{"n_layer": 16, "d_model": 128, "n_head": 2, "n_kv_head": 2, "head_dim": 64, "d_mlp": 448, "vocab_size": 1024, "activation": "tanh_gelu", "norm": "layernorm", "norm_place": "pre", "norm_eps": 1e-05, "positions": "learned", "qk_norm": true, "attn_scale": 0.125, "bias": "none", "tie_embeddings": true, "parallel_block": false, "init": "normal", "init_std_qkv": 0.0154, "init_std_o": 0.00272, "init_std_up": 0.0154, "init_std_down": 0.00272, "optimizer": "soap_variant", "lr": 0.00796, "beta1": 0.95, "beta2": 0.95, "weight_decay": 0.015, "lr_head": 0.011, "grad_clip": 1.0, "warmup_steps": 125, "schedule": "wsd", "decay_fraction": 1.0, "decay_shape": "linear", "final_lr_fraction": 0.0, "batch_tokens": 32768, "seq_len": 768, "doc_mask": true, "train_tokens": 121200000, "steps": 3699, "dataset": "wikipedia_en"}
Each number is 50 + 15 x the weight over the matrix's rms, rounded and kept within 0 to 99. Layers, rows and columns count from 0.

# v: layer 12 attention value, 128x128, rms 0.169, rows 1-27, columns 0-127
# o: layer 12 attention output (transposed), 128x128, rms 0.155, rows 1-27, columns 0-127
v1:61 60 58 30 47 45 60 51 52 34 47 75 40 28 36 58 25 69 62 34 48 50 29 51 47 42 40 49 45 38 62 49 29 71 71 48 39 47 43 35 38 69 54 64 31 51 43 56 36 16 40 35 46 46 46 45 32 41 49 49 49 57 68 67 61 64 81 43 64 61 52 45 47 39 70 37 62 53 17 41 52 41 29 50 73 45 63 46 66 20 53 26 59 55 64 75 28 68 29 36 81 60 51 58 63 53 38 36 36 45 42 28 67 43 34 46 51 72 46 63 36 40 41 43 60 53 61 42
o1:61 43 47 73 59 53 24 38 78 49 48 42 42 47 60 27 54 47 52 66 61 56 26 47 75 36 39 57 51 48 57 65 73 49 33 46 39 48 38 70 55 42 34 24 78 45 86 58 47 75 30 59 85 59 40 50 59 37 39 39 77 44 48 17 31 33 30 43 49 18 36 54 33 67 50 75 56 61 69 49 54 64 72 62 56 61 36 46 40 73 52 71 38 65 53 38 58 51 62 51 24 52 30 56 62 34 39 70 53 39 59 55 56 43 45 56 48 11 59 45 58 36 67 62 36 46 38 73
v2:49 82 72 40 12 46 13 59 67 73 40 36 53 33 66 51 55 60 27 49 50 60 48 67 63 73 58 57 35 60 31 67 54 37 65 49 67 57 55 47 56 55 58 76 58 52 27 51 53 53 47 54 60 64 52 32 59 62 45 81 25 62 30 30 55 57 26 48 27 49 69 37 50 20 66 51 41 95 29 52 53 31 58 83 52 52 66 38 74 43 43 60 58 56 44 43 09 48 38 49 59 27 55 33 43 52 51 53 58 58 47 37 59 51 59 58 49 41 55 69 67 70 70 65 43 53 83 74
o2:61 24 41 54 51 44 54 59 62 11 51 27 63 70 39 31 35 68 63 39 71 76 45 42 38 66 40 52 30 37 56 56 58 42 49 29 49 67 49 33 47 60 42 64 50 56 66 36 59 62 58 55 50 15 62 67 38 38 68 25 42 51 36 46 48 59 74 25 56 68 56 36 59 53 56 72 37 41 55 30 51 87 50 60 33 21 40 54 53 73 94 56 38 68 45 53 56 32 59 83 49 41 48 78 74 57 58 50 51 68 63 59 60 53 37 47 46 62 74 38 48 21 27 38 48 49 61 31
v3:45 35 53 12 49 40 65 40 28 62 99 49 59 42 67 38 70 68 21 58 49 80 37 64 57 61 57 72 54 67 86 24 43 24 45 53 63 67 39 17 62 43 62 18 48 55 57 61 56 73 51 23 62 97 36 41 55 32 43 71 26 64 58 50 37 45 74 55 30 43 43 45 39 66 84 23 60 43 51 72 60 58 78 44 66 46 92 49 33 34 68 44 61 34 24 53 53 67 90 36 61 66 55 42 72 66 50 29 52 56 85 64 33 38 66 56 54 50 58 39 31 45 87 52 63 56 33 56
o3:66 48 54 67 48 74 51 36 50 57 54 29 49 83 28 68 45 51 55 27 46 41 75 44 49 27 60 53 52 06 33 79 39 57 29 38 58 55 66 58 41 48 91 50 55 99 57 40 43 47 41 60 43 35 65 45 70 73 63 33 97 65 57 58 45 80 48 54 47 42 63 63 47 63 44 87 70 49 74 28 38 52 49 53 44 42 48 47 61 64 43 41 48 52 64 35 60 61 69 73 60 52 43 40 16 45 51 66 21 16 09 26 89 67 37 68 45 54 47 49 68 46 42 38 40 44 43 23
v4:60 72 62 59 53 47 59 61 76 58 33 35 52 33 33 48 52 03 43 59 41 42 44 78 53 39 38 16 81 52 61 35 70 48 48 10 64 39 39 34 31 74 57 37 58 47 54 33 24 34 40 58 51 53 77 87 36 65 61 37 44 39 25 76 33 66 41 53 64 85 34 18 59 43 47 67 55 50 38 22 42 08 23 29 61 44 47 44 38 29 59 64 38 48 79 53 42 67 52 42 69 47 69 52 29 44 44 52 23 48 68 35 75 45 46 41 26 40 58 50 61 41 47 41 48 50 76 58
o4:49 47 44 64 25 34 43 45 44 25 47 43 32 32 56 31 44 59 54 62 61 60 40 45 41 29 52 70 45 54 53 47 40 44 67 41 35 25 32 67 56 71 20 74 60 28 43 70 35 67 38 40 43 57 23 25 57 27 34 45 44 53 43 36 42 34 50 59 37 64 54 69 23 53 42 45 59 74 81 55 55 44 60 76 30 31 74 32 46 82 39 51 55 41 32 49 69 40 62 56 32 58 13 62 69 64 43 49 18 41 65 45 48 70 77 34 72 48 64 44 33 77 45 37 53 58 64 40
v5:53 56 32 32 47 64 41 37 50 38 42 66 46 60 45 48 10 40 30 77 52 43 48 51 59 59 31 66 46 89 73 28 50 46 53 57 64 70 35 38 47 48 52 64 61 49 64 44 44 27 32 50 51 49 54 33 50 56 48 43 39 19 27 67 60 55 10 59 64 37 70 44 33 49 52 17 31 46 61 46 51 32 42 71 57 54 36 53 51 68 52 43 43 48 56 44 30 61 58 71 48 54 59 49 80 72 44 61 41 36 56 04 57 54 94 59 30 67 38 50 28 40 34 68 63 55 40 74
o5:60 63 39 47 34 07 29 87 35 56 68 57 45 37 43 38 81 13 52 78 54 43 48 46 43 40 55 49 41 38 50 84 48 49 48 67 48 32 73 39 62 51 48 35 59 30 41 46 52 59 78 32 62 65 66 35 65 44 44 41 47 60 77 59 49 61 58 29 40 52 39 67 50 68 33 65 60 62 40 44 39 53 70 49 48 69 58 24 37 52 38 60 38 45 63 39 59 49 58 42 59 60 27 71 67 63 56 13 34 54 29 76 46 57 17 41 36 50 39 22 46 49 74 47 51 50 70 21
v6:46 48 43 55 58 73 68 36 43 43 41 64 43 36 25 60 65 43 50 49 56 45 54 33 62 45 44 41 60 39 50 57 58 36 44 45 41 43 51 44 51 45 30 41 45 51 71 45 43 62 77 67 41 62 14 69 50 19 54 54 55 25 77 59 53 69 79 53 57 73 44 62 30 43 59 59 32 22 42 18 48 60 58 56 43 43 46 33 51 53 39 43 62 38 68 54 53 38 55 72 47 09 66 49 67 14 48 46 29 40 55 43 53 53 51 66 57 20 59 48 31 36 77 30 41 32 52 74
o6:32 55 53 47 23 39 35 50 63 71 59 53 44 64 63 45 26 56 52 58 31 77 57 77 60 60 61 53 52 44 68 32 59 59 83 52 25 49 63 38 53 77 78 49 64 41 48 79 56 25 13 48 37 22 58 59 33 63 58 52 38 56 51 28 50 26 49 59 62 42 42 35 51 63 33 50 88 46 55 72 60 35 52 74 69 57 44 59 45 52 30 53 41 38 51 64 39 49 52 45 46 68 55 30 37 77 60 62 58 39 59 56 55 42 59 48 46 46 55 30 60 70 27 65 35 52 56 57
v7:45 38 49 23 41 45 78 46 32 58 19 37 30 71 68 26 61 61 63 62 55 69 57 13 57 50 63 56 31 40 47 55 61 24 65 39 40 41 47 37 60 27 35 64 41 47 52 48 51 45 44 57 44 49 36 73 27 51 03 75 40 62 49 60 23 53 44 59 77 62 47 41 54 54 57 54 52 56 51 74 70 52 35 32 26 47 39 55 71 57 40 52 68 46 26 78 48 38 32 50 43 68 41 26 56 51 62 67 22 52 54 53 67 45 59 52 41 49 35 53 60 29 53 49 34 31 47 30
o7:47 55 67 38 60 61 37 55 65 47 59 57 42 30 44 71 60 63 51 40 69 43 41 61 79 60 74 42 67 51 51 35 45 58 59 60 42 54 40 83 44 51 60 47 50 25 52 34 58 45 64 47 70 27 74 46 48 23 55 40 53 19 60 42 26 59 47 40 15 22 87 41 59 45 54 59 50 36 48 27 32 62 65 63 68 44 58 60 63 50 46 46 42 37 41 68 48 59 41 68 44 52 76 62 27 71 54 33 40 43 54 66 72 56 32 70 21 46 44 56 44 80 83 74 41 61 49 60
v8:51 28 42 45 42 42 60 43 57 20 38 75 73 27 70 47 09 38 37 10 44 23 67 49 17 63 24 45 71 46 43 14 59 31 66 45 28 41 36 27 39 70 51 65 39 73 28 30 32 25 32 58 54 64 77 40 75 37 68 36 36 60 59 48 71 43 31 47 64 72 68 41 64 65 59 60 30 32 58 53 85 46 34 54 76 47 31 36 33 52 31 26 13 41 71 33 51 29 26 53 57 62 76 58 32 86 58 47 41 54 52 52 48 35 13 53 46 64 48 40 53 66 47 37 39 57 51 76
o8:49 47 64 61 72 45 24 54 47 58 54 44 36 60 52 36 68 46 69 79 35 56 51 55 38 52 48 73 46 68 40 72 60 48 38 64 30 31 57 72 53 36 47 30 41 27 51 71 49 69 47 56 49 67 33 79 48 73 53 24 72 52 60 66 57 70 46 54 78 28 22 27 60 52 67 64 34 54 46 60 54 67 78 56 35 39 67 51 58 21 52 52 76 67 51 80 56 37 66 60 25 37 10 63 90 21 26 59 79 55 52 49 36 47 58 42 64 50 30 60 50 69 67 41 48 53 47 36
v9:18 62 45 58 67 56 55 51 48 46 51 52 53 45 20 30 30 67 62 63 42 47 59 37 27 57 42 53 69 49 52 35 46 55 32 30 37 38 37 85 55 53 51 28 28 51 43 55 39 64 52 49 77 49 74 50 35 47 45 32 61 29 45 58 49 30 44 67 43 61 24 32 51 55 43 45 51 50 53 30 61 65 36 50 40 57 49 59 55 51 51 45 42 50 40 50 49 44 67 65 50 66 35 47 21 54 49 44 34 42 41 43 65 46 33 63 47 64 20 70 17 50 70 61 55 40 36 74
o9:87 55 38 34 39 52 38 55 27 55 41 58 36 38 70 56 78 53 38 39 47 35 35 62 53 40 59 66 31 50 69 67 51 46 56 59 55 57 35 48 34 49 51 57 67 38 75 51 50 28 71 37 31 63 22 68 66 76 54 61 56 56 57 40 69 59 54 43 42 38 63 52 30 41 60 49 65 45 56 66 50 21 63 44 47 47 76 16 54 42 26 44 62 54 39 55 56 53 38 36 25 48 55 66 75 40 74 52 67 45 37 55 48 55 56 50 46 67 60 51 72 45 39 56 41 35 62 55
v10:61 46 57 41 36 58 58 13 62 38 58 55 38 39 36 63 86 28 55 46 22 33 63 37 52 48 77 51 79 18 37 61 78 62 73 54 45 57 65 40 50 62 52 42 57 53 66 49 38 38 53 78 54 53 60 64 41 59 77 38 38 41 50 81 45 45 39 40 54 37 73 33 23 45 38 82 73 57 52 35 41 73 46 45 43 29 37 61 39 35 54 69 33 40 65 57 51 44 32 67 73 26 72 55 60 53 58 67 27 32 64 57 39 61 39 63 67 59 71 51 39 60 60 61 26 84 61 69
o10:51 70 80 58 62 75 34 57 48 63 34 99 46 45 44 47 38 74 55 51 71 80 53 51 41 58 49 53 19 65 49 64 35 49 77 40 51 32 36 48 70 52 38 30 45 21 48 62 49 68 50 48 57 53 60 41 48 55 43 44 58 57 48 57 56 25 47 73 73 47 19 44 68 52 56 46 18 59 55 37 71 25 48 78 71 71 43 57 23 68 38 09 71 49 46 49 63 46 46 29 44 50 23 46 49 63 71 35 67 73 53 53 67 60 52 44 37 38 46 62 43 68 24 53 66 42 45 34
v11:40 86 53 71 56 71 73 58 86 54 60 38 31 56 80 65 51 41 55 34 46 58 54 59 60 62 70 53 34 35 52 44 59 62 50 35 51 55 59 45 49 67 51 71 53 70 65 74 72 40 57 53 58 23 51 74 50 43 53 57 55 37 28 52 48 71 76 49 75 81 17 49 54 56 93 27 75 52 45 45 66 62 59 45 39 43 46 47 35 65 68 44 43 48 44 60 41 50 18 43 35 40 55 71 50 41 27 14 51 72 50 59 32 44 32 45 45 65 48 49 58 59 41 65 17 20 60 42
o11:39 06 40 47 50 65 33 43 31 59 31 62 80 69 63 59 47 60 69 63 84 53 42 65 25 46 61 43 55 69 49 40 53 51 47 55 47 32 45 75 63 46 50 22 46 37 38 72 50 58 66 57 58 52 50 52 56 43 44 51 52 55 49 18 56 28 68 52 37 38 82 66 40 55 56 67 46 67 55 50 58 45 41 60 43 54 38 47 66 51 63 56 46 63 86 74 46 69 30 42 43 71 53 60 40 56 57 75 35 50 64 47 53 43 49 40 45 47 60 78 53 53 40 39 84 73 61 87
v12:53 58 21 35 47 47 47 66 56 40 38 22 55 66 65 43 39 43 51 39 47 46 80 54 32 61 64 45 47 45 63 44 60 29 80 53 69 36 80 46 51 38 47 36 55 67 61 34 58 61 56 56 16 33 55 72 39 51 39 29 18 44 57 58 44 30 46 47 47 49 51 49 39 62 88 35 39 33 47 61 39 47 52 54 54 56 57 66 66 50 13 41 33 40 51 47 52 38 38 51 49 46 22 47 55 23 41 73 29 46 43 41 60 60 39 36 42 74 41 41 40 54 61 37 50 40 47 31
o12:54 46 42 62 33 57 46 64 47 70 66 42 48 62 46 64 47 49 50 56 54 26 47 56 38 46 40 58 51 47 38 42 38 42 64 35 29 67 11 81 53 64 50 57 41 31 39 59 55 22 46 44 39 58 65 27 52 46 36 54 51 40 64 52 52 55 42 68 35 32 40 55 47 52 36 52 45 38 64 49 70 44 50 70 37 43 32 41 61 55 67 50 51 46 51 51 36 75 61 40 40 26 63 34 52 60 46 28 83 61 60 82 50 66 47 40 64 38 44 33 41 77 43 47 51 79 45 66
v13:21 60 28 72 49 58 68 63 40 38 57 50 67 64 45 63 56 24 60 20 55 62 30 68 49 43 44 60 51 40 58 63 70 51 36 48 45 42 63 57 33 56 75 49 49 31 84 55 56 54 62 16 42 72 55 65 66 45 53 48 56 33 79 59 26 34 60 58 50 33 68 62 59 64 66 36 33 28 63 64 68 34 75 50 39 68 57 45 65 29 35 35 39 48 49 39 60 65 75 23 57 47 18 65 72 42 39 55 58 58 55 31 43 39 37 28 61 57 37 45 67 57 54 32 69 49 32 38
o13:53 22 67 55 64 46 25 42 36 63 38 32 52 42 50 65 36 37 51 79 51 28 58 69 41 32 47 50 53 70 30 42 37 41 49 43 52 61 38 57 16 53 37 37 39 77 33 52 58 39 49 60 34 42 52 46 37 62 61 47 54 32 41 43 71 76 54 60 42 49 22 58 39 55 49 51 65 46 35 45 57 61 18 53 40 54 69 44 51 61 23 52 55 37 67 27 29 81 10 65 57 42 53 54 27 42 61 39 61 54 46 51 43 87 80 39 58 25 54 17 54 53 55 76 48 49 43 51
v14:69 45 49 67 51 57 60 45 51 55 55 59 64 23 35 67 40 39 61 33 79 47 54 51 29 58 33 67 73 49 64 34 67 92 67 54 54 76 47 54 38 46 62 34 55 64 62 33 24 63 56 49 45 53 89 97 49 50 24 43 80 20 59 56 55 39 64 43 47 54 42 61 45 40 33 79 44 60 43 36 36 55 44 48 47 28 56 50 64 30 35 62 38 37 56 45 23 61 43 24 51 68 56 58 16 35 44 75 38 56 60 49 33 52 45 62 58 40 22 67 36 45 60 43 52 26 54 36
o14:50 47 65 56 58 68 39 44 31 32 39 66 27 76 59 21 60 49 50 53 41 47 62 52 61 48 69 39 48 48 41 41 67 36 61 51 65 47 18 82 46 50 36 60 51 44 42 54 73 42 45 42 69 51 21 46 51 43 72 55 50 67 47 57 48 64 69 83 49 30 48 53 63 60 36 33 73 51 32 59 67 44 38 39 27 88 51 50 37 49 45 51 70 53 38 46 62 48 58 54 48 39 50 34 77 43 48 58 44 24 69 46 62 52 53 35 65 35 72 38 73 45 37 37 28 68 52 61
v15:51 78 30 59 58 19 77 80 51 51 48 80 56 33 41 53 43 24 35 29 34 48 17 38 34 38 28 49 37 61 46 49 61 64 29 59 59 41 62 32 33 40 82 67 42 46 76 51 42 60 69 64 66 28 54 39 56 45 57 63 92 54 35 66 71 27 31 42 19 46 37 40 63 42 37 41 13 49 56 44 36 54 48 28 67 56 70 99 54 57 66 69 54 62 68 52 50 64 40 55 83 44 50 70 67 45 57 52 56 28 41 32 46 45 29 46 70 51 44 46 61 19 82 37 28 53 48 19
o15:60 41 47 78 39 31 24 00 10 37 42 25 78 36 77 33 70 44 48 27 62 52 48 40 58 56 32 67 56 72 09 35 54 19 59 35 67 69 29 42 39 60 30 19 71 49 52 24 48 40 57 44 70 74 44 51 54 56 51 51 25 39 54 59 23 47 72 54 64 71 48 76 51 56 64 51 85 39 39 61 45 69 20 67 46 51 53 34 59 33 55 42 46 34 59 40 36 55 40 31 49 67 26 34 49 43 44 37 59 75 38 29 41 32 64 42 49 26 42 36 31 70 57 54 34 64 34 59
v16:66 32 72 51 25 41 59 55 51 47 51 20 29 38 60 45 33 64 56 53 44 47 60 38 72 64 46 49 55 10 40 65 52 48 73 64 49 77 46 17 64 53 61 40 80 53 45 25 64 65 62 24 28 62 49 44 58 70 49 63 44 54 20 44 42 29 71 51 48 53 28 27 64 32 30 38 67 60 39 64 62 44 43 46 30 61 16 50 23 28 51 56 64 56 65 31 40 40 57 45 76 49 51 36 53 73 54 58 46 62 42 39 24 26 52 71 51 33 49 40 46 53 54 49 67 74 57 24
o16:30 46 34 44 58 74 59 34 48 55 46 50 47 56 22 40 61 42 34 34 35 71 50 38 51 83 70 47 70 72 31 47 16 56 46 33 60 44 40 32 47 48 72 42 42 60 46 46 40 62 43 57 65 51 54 47 19 43 46 57 52 62 55 28 39 85 50 21 55 52 74 44 04 43 44 58 00 51 57 32 43 48 37 28 67 50 62 59 42 51 40 39 41 51 51 29 61 31 71 41 25 40 19 49 43 52 57 27 42 45 46 64 58 56 67 56 60 71 46 74 80 57 37 56 20 59 35 32
v17:39 25 50 34 65 24 29 61 37 72 24 32 44 49 50 33 39 53 71 64 49 34 13 34 35 47 43 44 42 41 63 86 51 62 40 36 73 54 39 36 58 18 47 63 41 35 21 53 62 34 30 76 52 58 63 47 52 56 39 50 45 77 48 49 48 44 42 71 31 47 52 42 40 52 28 60 49 52 62 58 49 70 42 37 56 47 49 67 34 49 44 51 52 70 49 57 34 47 41 48 37 57 44 85 51 44 57 51 37 70 44 81 64 56 52 59 29 34 67 39 38 33 52 38 56 36 39 49
o17:43 56 55 34 53 52 54 55 47 38 91 78 60 52 62 43 72 60 20 58 63 34 66 34 52 31 49 36 52 64 61 20 49 30 22 60 44 40 53 54 53 77 60 47 37 58 46 38 33 51 39 14 55 45 34 32 31 20 57 43 38 35 54 74 33 65 52 27 59 45 59 17 58 32 67 32 52 50 52 41 57 53 49 51 45 35 55 53 42 36 56 29 42 52 23 35 56 54 35 53 52 41 54 33 34 70 41 54 54 39 64 34 65 24 44 55 58 92 49 51 50 42 46 39 30 53 44 51
v18:54 54 56 56 48 40 79 56 39 70 68 48 49 41 51 64 47 64 47 43 36 64 36 42 57 36 61 43 51 60 46 77 55 39 45 45 33 14 62 40 53 48 55 46 56 42 45 59 37 33 58 62 53 40 44 74 56 48 23 61 39 55 33 57 31 65 48 39 45 47 57 54 40 50 55 42 24 66 60 30 36 20 34 44 49 56 58 62 42 48 52 36 40 51 59 29 41 47 50 69 43 56 51 59 15 10 25 33 34 18 54 42 43 22 39 14 73 54 49 62 44 48 32 57 49 36 34 44
o18:62 35 63 61 78 47 37 53 62 35 28 57 66 29 38 52 44 50 59 50 56 65 57 45 45 35 67 80 36 66 36 39 50 69 64 48 64 64 54 46 44 61 40 54 53 59 46 64 54 42 43 57 63 70 57 38 63 43 60 38 41 59 47 32 61 32 68 38 30 48 44 60 54 34 46 45 68 52 35 37 31 48 17 59 58 57 53 33 38 63 60 87 50 54 21 80 46 64 46 46 58 72 67 53 59 73 48 57 57 30 56 49 51 68 55 57 56 40 64 56 39 65 58 18 55 67 41 58
v19:52 58 32 48 33 64 35 34 36 79 42 51 47 44 46 35 42 53 61 46 54 40 53 54 60 64 47 48 54 29 48 28 39 21 69 84 40 46 61 71 41 62 41 50 41 72 62 44 61 71 45 65 52 79 45 57 51 57 55 59 65 43 62 51 60 74 51 61 31 51 33 47 45 53 59 42 42 45 52 52 63 60 38 62 37 51 64 36 68 44 52 45 53 55 79 54 65 33 81 48 64 43 26 41 19 31 33 69 45 71 56 59 49 45 47 42 47 44 65 75 40 56 36 62 18 54 48 76
o19:21 47 64 51 61 42 62 61 55 50 57 49 32 59 50 86 46 54 29 53 25 43 59 57 39 46 51 51 58 34 60 64 58 50 58 45 48 40 43 35 77 38 60 39 59 47 74 59 68 37 42 47 44 47 49 75 30 44 51 53 50 68 52 26 65 22 60 72 45 72 45 47 42 50 62 52 60 33 46 38 39 40 41 36 44 32 46 69 59 45 53 64 34 48 32 41 38 40 37 75 31 39 34 69 70 56 81 36 55 20 64 72 41 74 33 50 44 48 44 20 42 63 42 63 43 47 42 43
v20:65 56 36 69 63 63 30 62 61 61 70 44 72 66 62 79 35 60 64 52 72 44 63 56 46 40 00 19 38 65 50 78 64 45 32 53 46 35 65 42 35 61 47 21 72 42 51 35 47 37 67 30 64 45 75 40 39 45 27 33 32 57 75 58 46 43 26 61 50 48 36 30 49 61 46 55 51 44 58 44 53 49 59 34 40 73 46 56 37 53 36 39 76 50 60 28 61 43 59 29 48 63 46 60 07 40 26 57 91 29 46 07 41 55 49 32 47 82 58 45 44 45 60 62 34 16 42 34
o20:71 53 48 52 52 42 62 58 02 58 41 55 38 48 49 33 50 42 38 43 45 61 64 53 43 40 58 69 88 58 53 44 56 71 41 57 48 71 48 71 64 37 34 68 39 94 34 52 45 42 52 45 07 63 36 52 61 52 39 78 62 53 47 39 37 44 51 28 36 67 47 63 77 51 60 30 30 51 47 67 41 39 42 54 22 47 47 44 80 38 50 36 23 51 29 57 55 72 49 59 00 74 55 49 61 36 48 36 38 60 56 70 65 42 87 42 62 42 42 37 45 46 68 34 79 65 60 63
v21:34 33 84 60 49 43 10 67 29 63 69 60 59 73 47 49 39 64 69 89 55 36 55 30 59 53 49 40 68 62 71 90 46 41 23 57 62 31 64 44 41 40 31 67 15 53 57 56 56 60 48 36 53 85 54 38 70 58 44 76 52 77 60 32 36 59 55 52 58 34 55 74 45 50 41 35 43 35 49 61 30 25 55 37 53 48 49 18 50 68 48 63 49 32 53 53 21 51 76 68 11 45 35 31 39 45 18 37 49 76 87 56 28 21 68 87 62 62 39 27 53 66 48 29 37 41 20 39
o21:34 73 31 33 43 47 61 54 58 40 56 58 24 34 17 25 56 45 34 26 31 48 50 47 71 00 47 75 50 42 40 42 34 47 37 67 34 71 97 54 54 65 81 37 51 76 39 72 32 61 68 61 59 48 47 52 43 60 49 49 50 45 48 72 83 61 69 39 35 64 52 41 33 79 27 29 49 63 73 24 23 57 73 28 52 35 62 51 68 33 44 61 53 67 34 32 47 52 14 67 66 71 78 39 29 78 46 57 45 40 38 38 53 28 48 47 21 56 53 65 63 23 70 51 61 61 62 42
v22:32 49 43 39 45 81 48 14 52 50 33 67 55 57 69 41 49 42 66 58 72 47 45 80 90 36 53 38 28 80 28 53 39 70 55 53 45 28 64 58 66 37 59 52 69 44 46 08 59 50 66 58 61 37 39 85 54 36 33 61 34 52 39 61 61 66 39 42 63 55 77 65 50 50 64 81 74 36 30 55 35 42 48 33 43 60 65 32 64 55 72 35 52 48 81 44 66 51 68 63 64 53 55 48 48 46 50 57 45 52 37 59 74 63 47 65 51 85 35 52 27 47 67 66 42 52 53 61
o22:51 73 42 53 14 22 37 82 51 59 45 23 48 54 28 64 43 67 28 45 38 41 54 31 50 71 92 57 75 30 77 34 55 47 55 50 50 43 64 48 42 49 25 42 12 31 44 77 36 48 32 46 49 78 57 41 65 70 53 46 38 23 42 54 54 44 47 44 26 59 39 58 77 57 44 43 64 39 86 53 47 42 31 55 46 63 38 41 68 60 38 52 49 45 29 85 40 44 51 53 54 48 70 75 63 70 49 44 25 56 70 56 59 35 54 66 66 30 65 50 79 60 62 64 54 29 57 72
v23:49 52 54 46 66 16 59 44 34 48 47 43 36 41 46 32 42 44 49 40 44 36 63 65 52 28 63 52 43 54 46 53 50 43 59 48 41 38 63 53 46 44 49 53 58 45 63 54 62 48 60 46 61 53 35 52 52 47 19 59 27 49 46 37 40 68 67 30 84 46 63 62 53 58 44 41 48 57 41 76 40 46 50 68 45 37 67 34 40 49 78 85 52 33 45 20 29 55 49 07 11 41 07 14 40 56 63 39 68 65 51 36 78 47 69 64 69 55 20 23 59 30 24 52 61 31 53 44
o23:31 51 48 50 28 59 39 59 34 43 61 43 67 33 50 49 44 46 49 42 83 31 71 41 33 60 58 53 42 46 40 41 44 35 26 62 67 57 56 61 24 66 65 66 59 48 27 36 69 48 62 79 55 55 76 46 35 35 45 48 51 35 32 38 40 53 24 70 31 52 33 43 38 38 48 41 60 30 67 26 29 37 43 14 35 62 62 69 71 60 43 41 22 57 48 42 48 46 53 96 72 63 77 66 48 24 29 47 49 22 60 54 33 32 35 41 41 33 43 83 47 46 52 69 41 86 64 50
v24:57 51 51 43 22 51 56 53 63 73 69 46 80 36 25 35 46 21 17 25 55 62 58 48 44 30 37 23 74 37 33 31 43 86 48 66 63 35 56 37 27 47 63 22 42 64 32 71 25 31 56 69 69 32 31 38 62 49 27 37 64 45 48 42 48 57 58 54 31 27 72 15 71 54 39 82 41 46 62 47 33 31 44 70 54 51 46 24 51 32 70 72 24 48 46 62 43 38 48 22 44 68 41 64 48 51 62 00 48 59 30 58 34 65 49 63 42 42 43 41 53 62 55 65 36 59 81 54
o24:58 49 48 63 70 59 32 43 37 00 29 33 36 63 43 41 31 94 61 25 41 68 64 56 55 70 69 55 40 56 81 66 47 85 34 26 51 67 31 36 42 71 51 57 47 47 52 72 47 55 37 60 25 47 44 57 60 58 68 54 47 34 23 68 30 49 68 60 63 54 50 69 36 23 26 41 34 62 41 46 50 54 26 47 62 47 44 60 32 42 25 23 42 46 71 40 46 36 68 68 74 38 27 41 54 16 56 62 41 50 68 55 39 17 40 38 45 45 37 67 45 43 60 06 79 48 39 48
v25:59 30 47 52 24 44 61 33 42 71 56 42 19 37 39 67 35 62 79 61 81 64 60 47 53 44 46 62 36 77 49 71 33 31 46 68 52 69 45 60 68 39 51 40 57 46 38 48 80 30 39 31 78 32 34 90 47 58 55 31 47 31 31 31 58 49 33 51 41 44 18 64 59 26 62 49 50 52 27 28 40 21 37 65 23 86 59 17 41 67 57 31 35 32 37 88 43 74 65 73 60 67 63 55 66 57 54 58 26 46 36 72 49 54 64 29 61 45 24 72 54 19 43 11 44 34 50 36
o25:22 53 45 47 45 67 55 66 53 67 61 44 52 57 73 68 52 22 45 31 41 55 49 74 56 38 69 71 64 16 72 39 63 47 48 54 37 26 34 39 36 56 39 75 35 20 54 65 36 58 61 38 50 51 58 26 59 40 63 54 51 63 58 66 28 73 78 30 11 43 78 29 36 57 41 69 76 33 44 62 50 41 19 42 88 51 39 41 55 69 72 87 67 55 42 39 90 58 27 42 40 52 43 39 32 56 51 40 42 34 57 21 63 55 40 37 32 23 60 36 71 56 53 37 62 31 69 85
v26:39 36 37 56 78 48 51 46 53 47 38 83 42 18 31 54 30 43 42 28 33 66 65 34 43 48 25 33 68 61 63 49 89 54 29 51 56 63 49 46 36 68 56 77 49 60 34 50 44 39 43 40 56 04 69 18 61 57 47 35 42 77 70 29 58 35 69 71 56 49 34 69 44 54 58 51 43 44 69 45 51 24 73 54 63 54 56 35 50 39 45 62 28 54 75 42 48 60 45 41 40 29 30 31 50 36 67 36 66 59 49 69 49 65 60 39 74 68 62 48 38 32 58 61 65 24 59 56
o26:57 34 35 26 57 29 39 79 59 61 66 62 73 66 69 45 60 71 60 46 64 26 39 78 49 32 62 64 38 38 30 45 37 43 33 58 58 43 44 34 52 42 61 61 76 55 63 60 67 55 54 41 41 59 57 84 44 54 66 62 50 50 43 60 57 48 38 16 48 75 25 47 69 46 67 58 51 83 47 66 27 56 23 54 42 50 66 55 41 33 57 31 51 51 44 38 63 59 49 52 41 49 91 34 51 28 43 46 48 72 56 52 27 29 75 45 42 33 29 64 63 53 69 32 43 69 36 61
v27:64 69 63 47 50 25 55 70 52 68 45 25 35 54 44 30 63 58 60 35 55 52 29 18 79 84 43 39 40 26 52 45 43 44 39 56 45 84 33 59 56 29 48 51 59 39 41 50 81 35 46 36 45 58 26 54 33 42 55 73 54 68 43 34 53 22 55 76 70 63 50 52 54 37 46 58 64 41 45 71 39 44 43 36 61 46 54 40 50 50 35 70 35 35 38 04 34 40 78 39 58 49 60 49 54 66 50 63 39 61 43 30 45 39 82 40 40 62 63 43 55 71 53 43 48 60 32 36
o27:55 47 25 45 64 70 62 53 50 37 56 53 36 63 33 59 44 68 35 50 34 48 87 75 40 55 44 45 68 40 37 69 37 76 85 24 56 25 62 53 55 50 38 52 39 70 42 58 35 51 46 64 76 70 65 43 30 34 48 52 56 49 71 46 32 66 68 40 38 48 69 57 51 45 67 47 49 45 63 44 63 62 58 42 81 34 72 61 63 60 47 23 39 72 60 64 58 64 70 60 50 50 63 79 50 50 67 60 30 64 73 45 40 54 39 60 61 56 56 38 64 43 35 82 56 66 45 23